{"hidden_act": "swiglu", "norm_eps": 1e-06, "bias": "none", "init_std_qkv": 0.0267, "optimizer": "adamw", "learning_rate": 0.00191, "schedule": "wsd", "decay_fraction": 1.0, "doc_mask": true}
Each number is 128 + 24 x the weight over its row's rms, rounded and kept within 0 to 255. Layers, rows and columns count from 0. Numbers have three digits each. The size before them is the row's rms in percent of the matrix's.

# down: layer 4 MLP down (transposed), 320x160, rms 0.0829, rows 53-78, columns 0-79
# gate: layer 4 MLP gate, 320x160, rms 0.0688, rows 54-78, columns 0-79
# up: layer 4 MLP up, 320x160, rms 0.0674, rows 54-78, columns 0-79
down53 098:080121135120144134136141157129114099140133148118116142141134095151134121174137124151147173123143144129145135129201126135131122091117146142072129143111101105126107136145126133115132130150109131121155117120136144100134167108148110138107118140
gate54 099:146122112131136079157167154110148163130151161081164112136126140112154156137137141105145106096166131069162162114077108167117142123117087106153147086183136158102099143112115148129102130129151108127185109155077108103092123153130105138106121130
up54 100:081137109121094139151163160135122145183111160129132126153147139118133110140131084150099140137117130144157159126105131126145143113101156094171134149136169152153137095125110154168130114171132154163132142104121147113112117168111140133124125150
down54 104:136130143126157118096145137111117095141142134158149177135085149143128121130127145164142118150115172118123108135155153123135086165179171172138152148153133149134164109116118103125124114159108081114078093125131140099129165113104139169154105086
gate55 098:159113131142111103132154172101112145131111112105159127110124117156125121131147104139152108149122115101100135156161117155127106076103158124170147127104147141109122096154093140131101192168121121113089161141168144131149153112097142142094124150
up55 100:123166149123163150082101125115124129157153107157153116164159102093143154121146128128097168112138111126152122059120125101141103128161119093143097151142121099127151159147145079140127091082154149133149099097097083126139149105116131146139102103
down55 093:105127103139129109144096118156101123152112101129109116162105110154132113163133135130156150106169135112166102130153131132133127118154095129129145132125108133181145145114083131137133103129159137130119121148099139133124149153122124130152101143
gate56 086:143088160186119103144140115055159117111123111097108099180131152109130160161154115120110108108141141142180128148154110152154161105098093146106106075111110109089121132121130157113108116137100131145124133132149128103147114107136130109124121165
up56 093:138102106171077099091088115071135104093135130113113119122102123154157123139151111134137121139134123154160122157137094094118101121159093131144157125142157149142158104149169141159112169084113099138106128099156151136140112107090114077131098148
down56 098:134129140110081124105124150119127099111127127128078140158129154136148115134169127124142113128145143150190157134109115111130135106120106099169103136123131164155136130118155115128157125102096077133147123097146127123098147107093093120159132127
gate57 112:139144127091134126135109110139124112149148110116130129144087080107167115116102166102112135104121139096096123132081133123082123119111188144122126120121181149146152088151138133134166149124127163103101065151117113081141098127148137128155120086
up57 108:132153157100121102134115083116094119125114132100165118157119139139161109104125124124156114124141108128148134123099166146118185096144133107100109094130155109131095123146150155185104123128107151087113094167130107090109112127163123095076123096
down57 111:132063101125125105152129115133108146167123134139154122153109147148140131124159140122166099159090138099117127120117105139096115128086210140089119116143149124105138132103138149083151110121164124184152150123160144108151136144139171126125111122
gate58 102:121119136088197116100167096162137150104145106101123142151142150121137126104129129123175128122102150086134147088099115116116159099099153201124089166127107156144079068123136094151155153173126104118130140120159125133135154153140097116125154113
up58 105:106159160150120152158121147071134119147132122116117145123104119108149119156123169141152163067145116077125114158143116143116177137130071165127115132147134141120130193113159098108163135118136120096133140125151152103093140112119106137127116097
down58 108:122128135102135096125140108178155153114117140130161114125160150147094141100121110142158127173126157114132141121083143132124091089172167106151138071123131129154117079147131090136157129127137169145119166134131134131166159152126133156132151114
gate59 108:128132127115146135088130156129066120130083114128148150132153124111118138119158146111156100087119116119155140160152074150147076080178091084160134145129117144096122129155120173111111108137116123099126157146110142122126124113101154137089139135
up59 108:116148124113153098120079195133123136136123160118141160120145119138140127111128121107152167138132155100144136177139092128141125133112091099141162120157129128107103161132161150069100087128145122094126162104126148088110106109118131106153113103
down59 106:074140115137154135140153118152086125111115175128098141107125166106142138099156158155136146120112161133151117133161121102117129152119097122152131145133176134094123096119167140150115107134175163109121153100152086157114122126085128069107146137
gate60 111:132123097117148098145133123110130108120132148130098138132095134117141121089115110112135123120116074126117152082112102113068177094116131129084118122119146165136116106089101123117103139111126169124166075136126124146122110152126138161133153132
up60 114:084163168084139119099123112136102104102131118158120144134137160142092123161113132122127140099169104097146139179155157145142134095133120122145110131115136134091143170172173128103086169133088126116096115165163102147122139158104151153155081132
down60 107:141141099179132102170115129132147106137122155093138125140130120125135096110124115110143111150121144133165156110110104130143122143113157096125103114135138122145116113125092141143139100132124116147144151109137128133138146125144121144086166126
gate61 101:124104133141153128170112141095110131132099162176119149124093152115082137154096145108150139147126146153143139171138108134143132110156129096133116104094131110100128150108110138161122175135134114165146139162116131134102125143177174161140178112
up61 102:148075138156125113124082155127109093079136138119126130138101143132111122147154152162088139151133145139107139093139164128147125134093088139143118121105143105132151094108127141082150103095150150105166129126100124123157160109121112124171147135
down61 102:129156165151147116151133139144127163112164098105139109120120108133124095150153105111127140154126065120107125110109119134121119154118085126130070126142130115121107124120107100123113138123136121099133086153085123146132094099102098135144115129
gate62 092:155121163126106090139105146132113126138078104134089079143111163163143138105106123133109102177108085125159117109130142144119132174123095148150145108119145119102107084160081154102115119160122145127130146130120121116127115107082146139121087108
up62 092:105118113131138126163131101158143122118107122148117136120158121124163174134159148197115147082103097192145142137099142093159113124117143093123123102159135120133112100102126100123183161156149149086125130092151148147138122143118102117090135136
down62 092:082181121121153082072136124079134139156105152140143172137117099084147103139130112131172148120151150149175136100119123139125120094144178130150148148115138146131133113135143139144102143143111099121119142122156100107135121089135144134152138170
gate63 104:131158130185094129133116102144125182112093116102110123139137126106118118140105130096141148145126156147086172120132167092123107136135146089156105116085126116113098155127127156103139120103114123137109125118108136123118119139094192181100150144
up63 104:128122130107164107133128147122104088154101132114165113188114183146123144152130153142122139100173143147163142181110101163118154133137152147113105124087105122137111130148118136165141101144091143112100155177135153092101170098131132110110107136
down63 103:140101124127137086127100140120103122134067149100132092125090076125120134162107124147096138144132114136128124109118161079147155142166137142104109141149143102105129142122144144163140161084116107096126173128127157103130143201140152118120110086
gate64 098:157139147155140167133099117165143129113143175161103128126126125106157140144154117115126166124118151068123150145163061126132146158131100107155110166108137114164085107135103119110143130151178109143121111092124112170092151122084135137150137163
up64 097:156079146074152137116135141109127101131112125106109118115105180146102139142071132116121134101171144113107111103113129142093107106138163113113137139123159182112146105151138086118151123144103123087126103186128111115067049121123106113162129125
down64 098:115117165170111116101116128174150080118106106124086142098139163118101094131121138119078130116128094102115141160169163155146137127165143187135147101086117105140126135143126134115154093107112133104136134111080120093139102139118105156140132141
gate65 110:135096112144094133125131167096154128102136113127109183155107124108097113089129143066108158142180158097097140145146086140122116100158144107131129117120067143098105148136145101133135140111133121143087131151124137140127137112074138142142113128
up65 112:088117131127120173103124081126074131113161092098118134103172112101145158153132130154130132148095133125123087162133181140077102163113105166109181112126148112135162107074129131104146140098161153114154098109134111122157119111114114135140145112
down65 109:145118129119136091134095119115150095134159160108137114116094105178107128092111127094093101117136086103156141114120147191152083100127112128224119143143145151136133107154092117118111109112090111130140099158109092144097130087142154135136117140
gate66 101:098083118098097156105130120121118151175104156108087119121133115104120132171111118197102122146113112193087110158096107118118144113126105125113151127169114096173157121144139146133110164113164125148130091150123137132166110118126132095136126123
up66 101:098131146144099182161136134120089163140150124129143073134135135124116158109152108086128117124153155143146092113121104102155119174147123106117180095118178108145074097143100160168139098096085121111151129109152122129082117081123123124133118164
down66 101:080162149131112105091100163129122119151138126151115163138168142098128126150107145097142178116125097133119120125175067147098160115122129099138108130167115147116125161092130163126133142114148131136117089194153134131113118144163148166099105119
gate67 098:158097127167110181119142152131115120141141105140103128115077119115123138113166121122146178141125144149114089162113166119129087075146145090160112103140134128141154103141118104146117133151118141122096159157102144131135133106114102106108141129
up67 102:097133151123090151146150150151142109155149124102177129195125097150117099125164068131110152137134158098118141105099132129155106114110185116140092119078160146167138127149164123119105151136131183140086135128104128128106106150096118135131127123
down67 101:089152136127142143132120133120154119160120113110157108115127086136084115179181124133115181095139140113132134123142156117148108150088173143144088150110129122094167122114170164131130139127138140115108146107152129146124118137109176122107114134
gate68 091:103151136135146100118119126150178102166104130143162114108142130139133139099117103115127102079130125126134092071150133112154110153096101065171156157153178113144141105127152101128150118135130116108147137127122134143152076130139111118148144077
up68 095:091121107140098122154132194151100163100127140141111133144128135132098127125120120115094103173105168162125147138124138122135132141141157181116095159121084133137123125146085141130106142075137092165089109154149148084091126089149104140143140131
down68 095:114113104101106128151154111157167179132138111127108141101085183099115139126119163180129117123140138104122102089104133139074171124122138159130131125174093121120140151138127129127103115129112088136143115113111129161159142124094124153112106144
gate69 101:122137099072139093134106145148102101125152145117127063150168139147147145127145164141109135152163125115106126114100093107119152109146140132105109139077185136124098126146093142149170125140059148128162107177117103138134148138109106113123117125
up69 103:126136124115145162121115147145088157111128087168100120152167120141108168132061115115100146154121163130104132148115096095137110120112178131132119139116197118129116151136087142091101165149116158099116131147124140152152176119150101123119122149
down69 104:125099163111112146150090119124162113139121109188162127110136145129111103099141140173097126114145160151107098123156109098148152127118112101127170074098122112147123107099179180109114148147144124132135141111116101168087117139134130124144136118
gate70 093:172113117162160135135124167146087092106129108189121102123167153139139105134118117129095130149136095166168149139182105175135141125094107100129106131095116160102128104123160147131134120165081140141160160099112137190162174099131144113133162133
up70 098:154093164138106149155115113125139097165124161106082143113117115132116174087102145107179137071111109127147117130102150148118092134095163122106144101153168108123124140130127128138087105090113133166086092132165161067106112151160098128104148164
down70 098:129130129111091145101112133108114091144112156104104155106119105073104151129113124114158116109126123135161122123121155132082127125163150110119147125136152088159141084141157115150102133135126140134109073144145124127129102162114092152139141182
gate71 104:153104142113086125124110141121125151153143087118102101164127132123106091172107083098099143118143141139087170109124126122108094122079113113131100077124101126156114121123127135100126121110127129117106131141136193141112150143109131099103109117
up71 104:125134150107154140109121160122138140075096138136129120137104141120084139117123096085095121134154131144092150067114109166091097093070121115137136147111149149145125148158144072100116139125124130159097108141110168166129092122127122146147146133
down71 099:145127083140130133113110088122112109086165130156143157142149121129162114105144135150142149130087098104118111161135120142137141104126151125104154148152144141123137133112112142130124150131074101114128137140145079115132147150153126122153128125
gate72 096:124106099120127165150133108112145102153136127148072128155196144138114129132131096085145126167106116147135119089151120154092094121105107137151148169121186112125158135125131141096144102138118089147140144131136126105143124087097159105109154142
up72 096:073149130131128114102126100113151098115131157114130138092162118152108157126117114108147155160144164100066092124141066112107134130094103142143125170123152140100117122147123097113133117139105079165130105165098156136130078149053137134125125131
down72 096:118141137129146126151133131153087108093154136149168137140124107090128131159128117164136143154136155124107135114115130080119156136118088128064111088145115148109086113131118119084108105110113182089078131127125156100117099114114087136138098093
gate73 097:081145089156138123164132146112100127119158084101105122107124140115150142117152114132090141108095151132122100121114124116143145127128153110142153177139117081115190179087181119161111148117158185130171128130120103120098097144073107085155093148
up73 101:089161121158173131161111109150126115128124140162117116089145108097140167125104082100138144092129124135144082096135137124093112081151135157138161158148129124150108166131115123131137106126138140171079115143141091182130118153131122114161138112
down73 102:114118139113138101113120146153117118122097141088082151128125143166137077120161143145116111128141159131146137139138136119173149119130093128143147119179106091117168088124195117132084108103136136093102141131134131097120105136114130131124099122
gate74 099:122114107127133065130101105132133132172101152051151127149104098135151152139140126146110184156137130133093102159102129120125093111146134106134149141160110158114113102125152125173113110120119109092082121152113118097179116099158146142143094105
up74 098:125141136104111140142148136114129120114115111152105129094136167142108136143100136087131098127122170108127158085100130142126154180111141142108130125105149110108151131131089115095118163139132138153146114105167099154106191134109115152133182175
down74 093:127147108116143135123146117164113149135140124151128133117103102132119151117145146127111126144113120148119126142126127093154127136136098119124135151138106120154117118127145121161111137103141112130140144154102114105097120179127124114126099152
gate75 100:137146136118108137124140127120149097164107144174115185137106121126097102130126108123115125112150132135139111147091177165143160111144095148120120139165087116104165121131128109137140121083148083113151130133130143107149105122147182145097145151
up75 100:142130155102122114124125117092136136149068139126158147153090114140122137180130102088097148109129113168105114146116162118181129092125107125125164108151104125112126113150112120146123116121156118127144109107148120108140124112146165145078118131
down75 099:128138183180125149179114080124158145133101140128111143129138155143117136140133129160143128114140102126149150131161135117123138110108158106092132119113088138159104105154102176185166123104159162140142142147120158153126142159142148113107159104
gate76 088:162101130108107127181104118093142123143120160122123099139079098127119114124129135127125186131116113129193160131185102089151149111147112136085159113100107102164108095170139134137125141146112086117097112135131114108111116081127158140145133163
up76 089:131123148118078109139111100097105134109096133127129137131109102158108104102142129130146151155095093107170140121161148099105142136180159135126147070077133091175160112185121143164085156135126100118110109083164130121126109128117161134128096197
down76 087:142122111111160162157124157106140070081102159157107110167128130148129122122137117121141113156123152116132139136129152077115166117170140129090111102091146093150148130130129119120089164156088133126145123135143154090127116121103122121126113149
gate77 103:172132149121115123116109103109134118115143105114121098171167128122128104137162129118114146085147147098110143124118064113124144126132144105149134103100135116106079122131087151142112129178122131119145104171166119089132162107147172097143143104
up77 104:139166136184117096129138153154141158088127096137117118169093096114122134115117123112120125122154138140160130133108113129089111143148132138148067112108133150120121103099107119122106102159114100128142115170160077119111166128127141104103090122
down77 102:185138099105113124137107127124118117124148122138126078139166104125134113158118100144141145065142138107127102118130116097152111117165169082092109102106143139165090135150082169147098147142120168120108116134123145145150088109164139096112145134
gate78 095:151165141125112117129111087137112111143132137150113102154136148136133096166103144120128131081156088105166147142154152140100115138162107121119127106151139117152097143130118181106164113140129082094168118154115129104108117121141144155128091132
up78 095:125168108073148105116122170076131162139126150120103167116153118103105144127134100123137163149106146137090119083121104112150142112116119141135184126111146154093123125145116121135113104132122135175112118100105127136133129123091142123083130132
down78 097:142131143094140084150112124102121159133139155110084158083114130104097120158132124122142145144107138126106112116106084095118138104105115140132171158124144155101122115116130141154133131130137118144149100101106129128180124155137141128128134096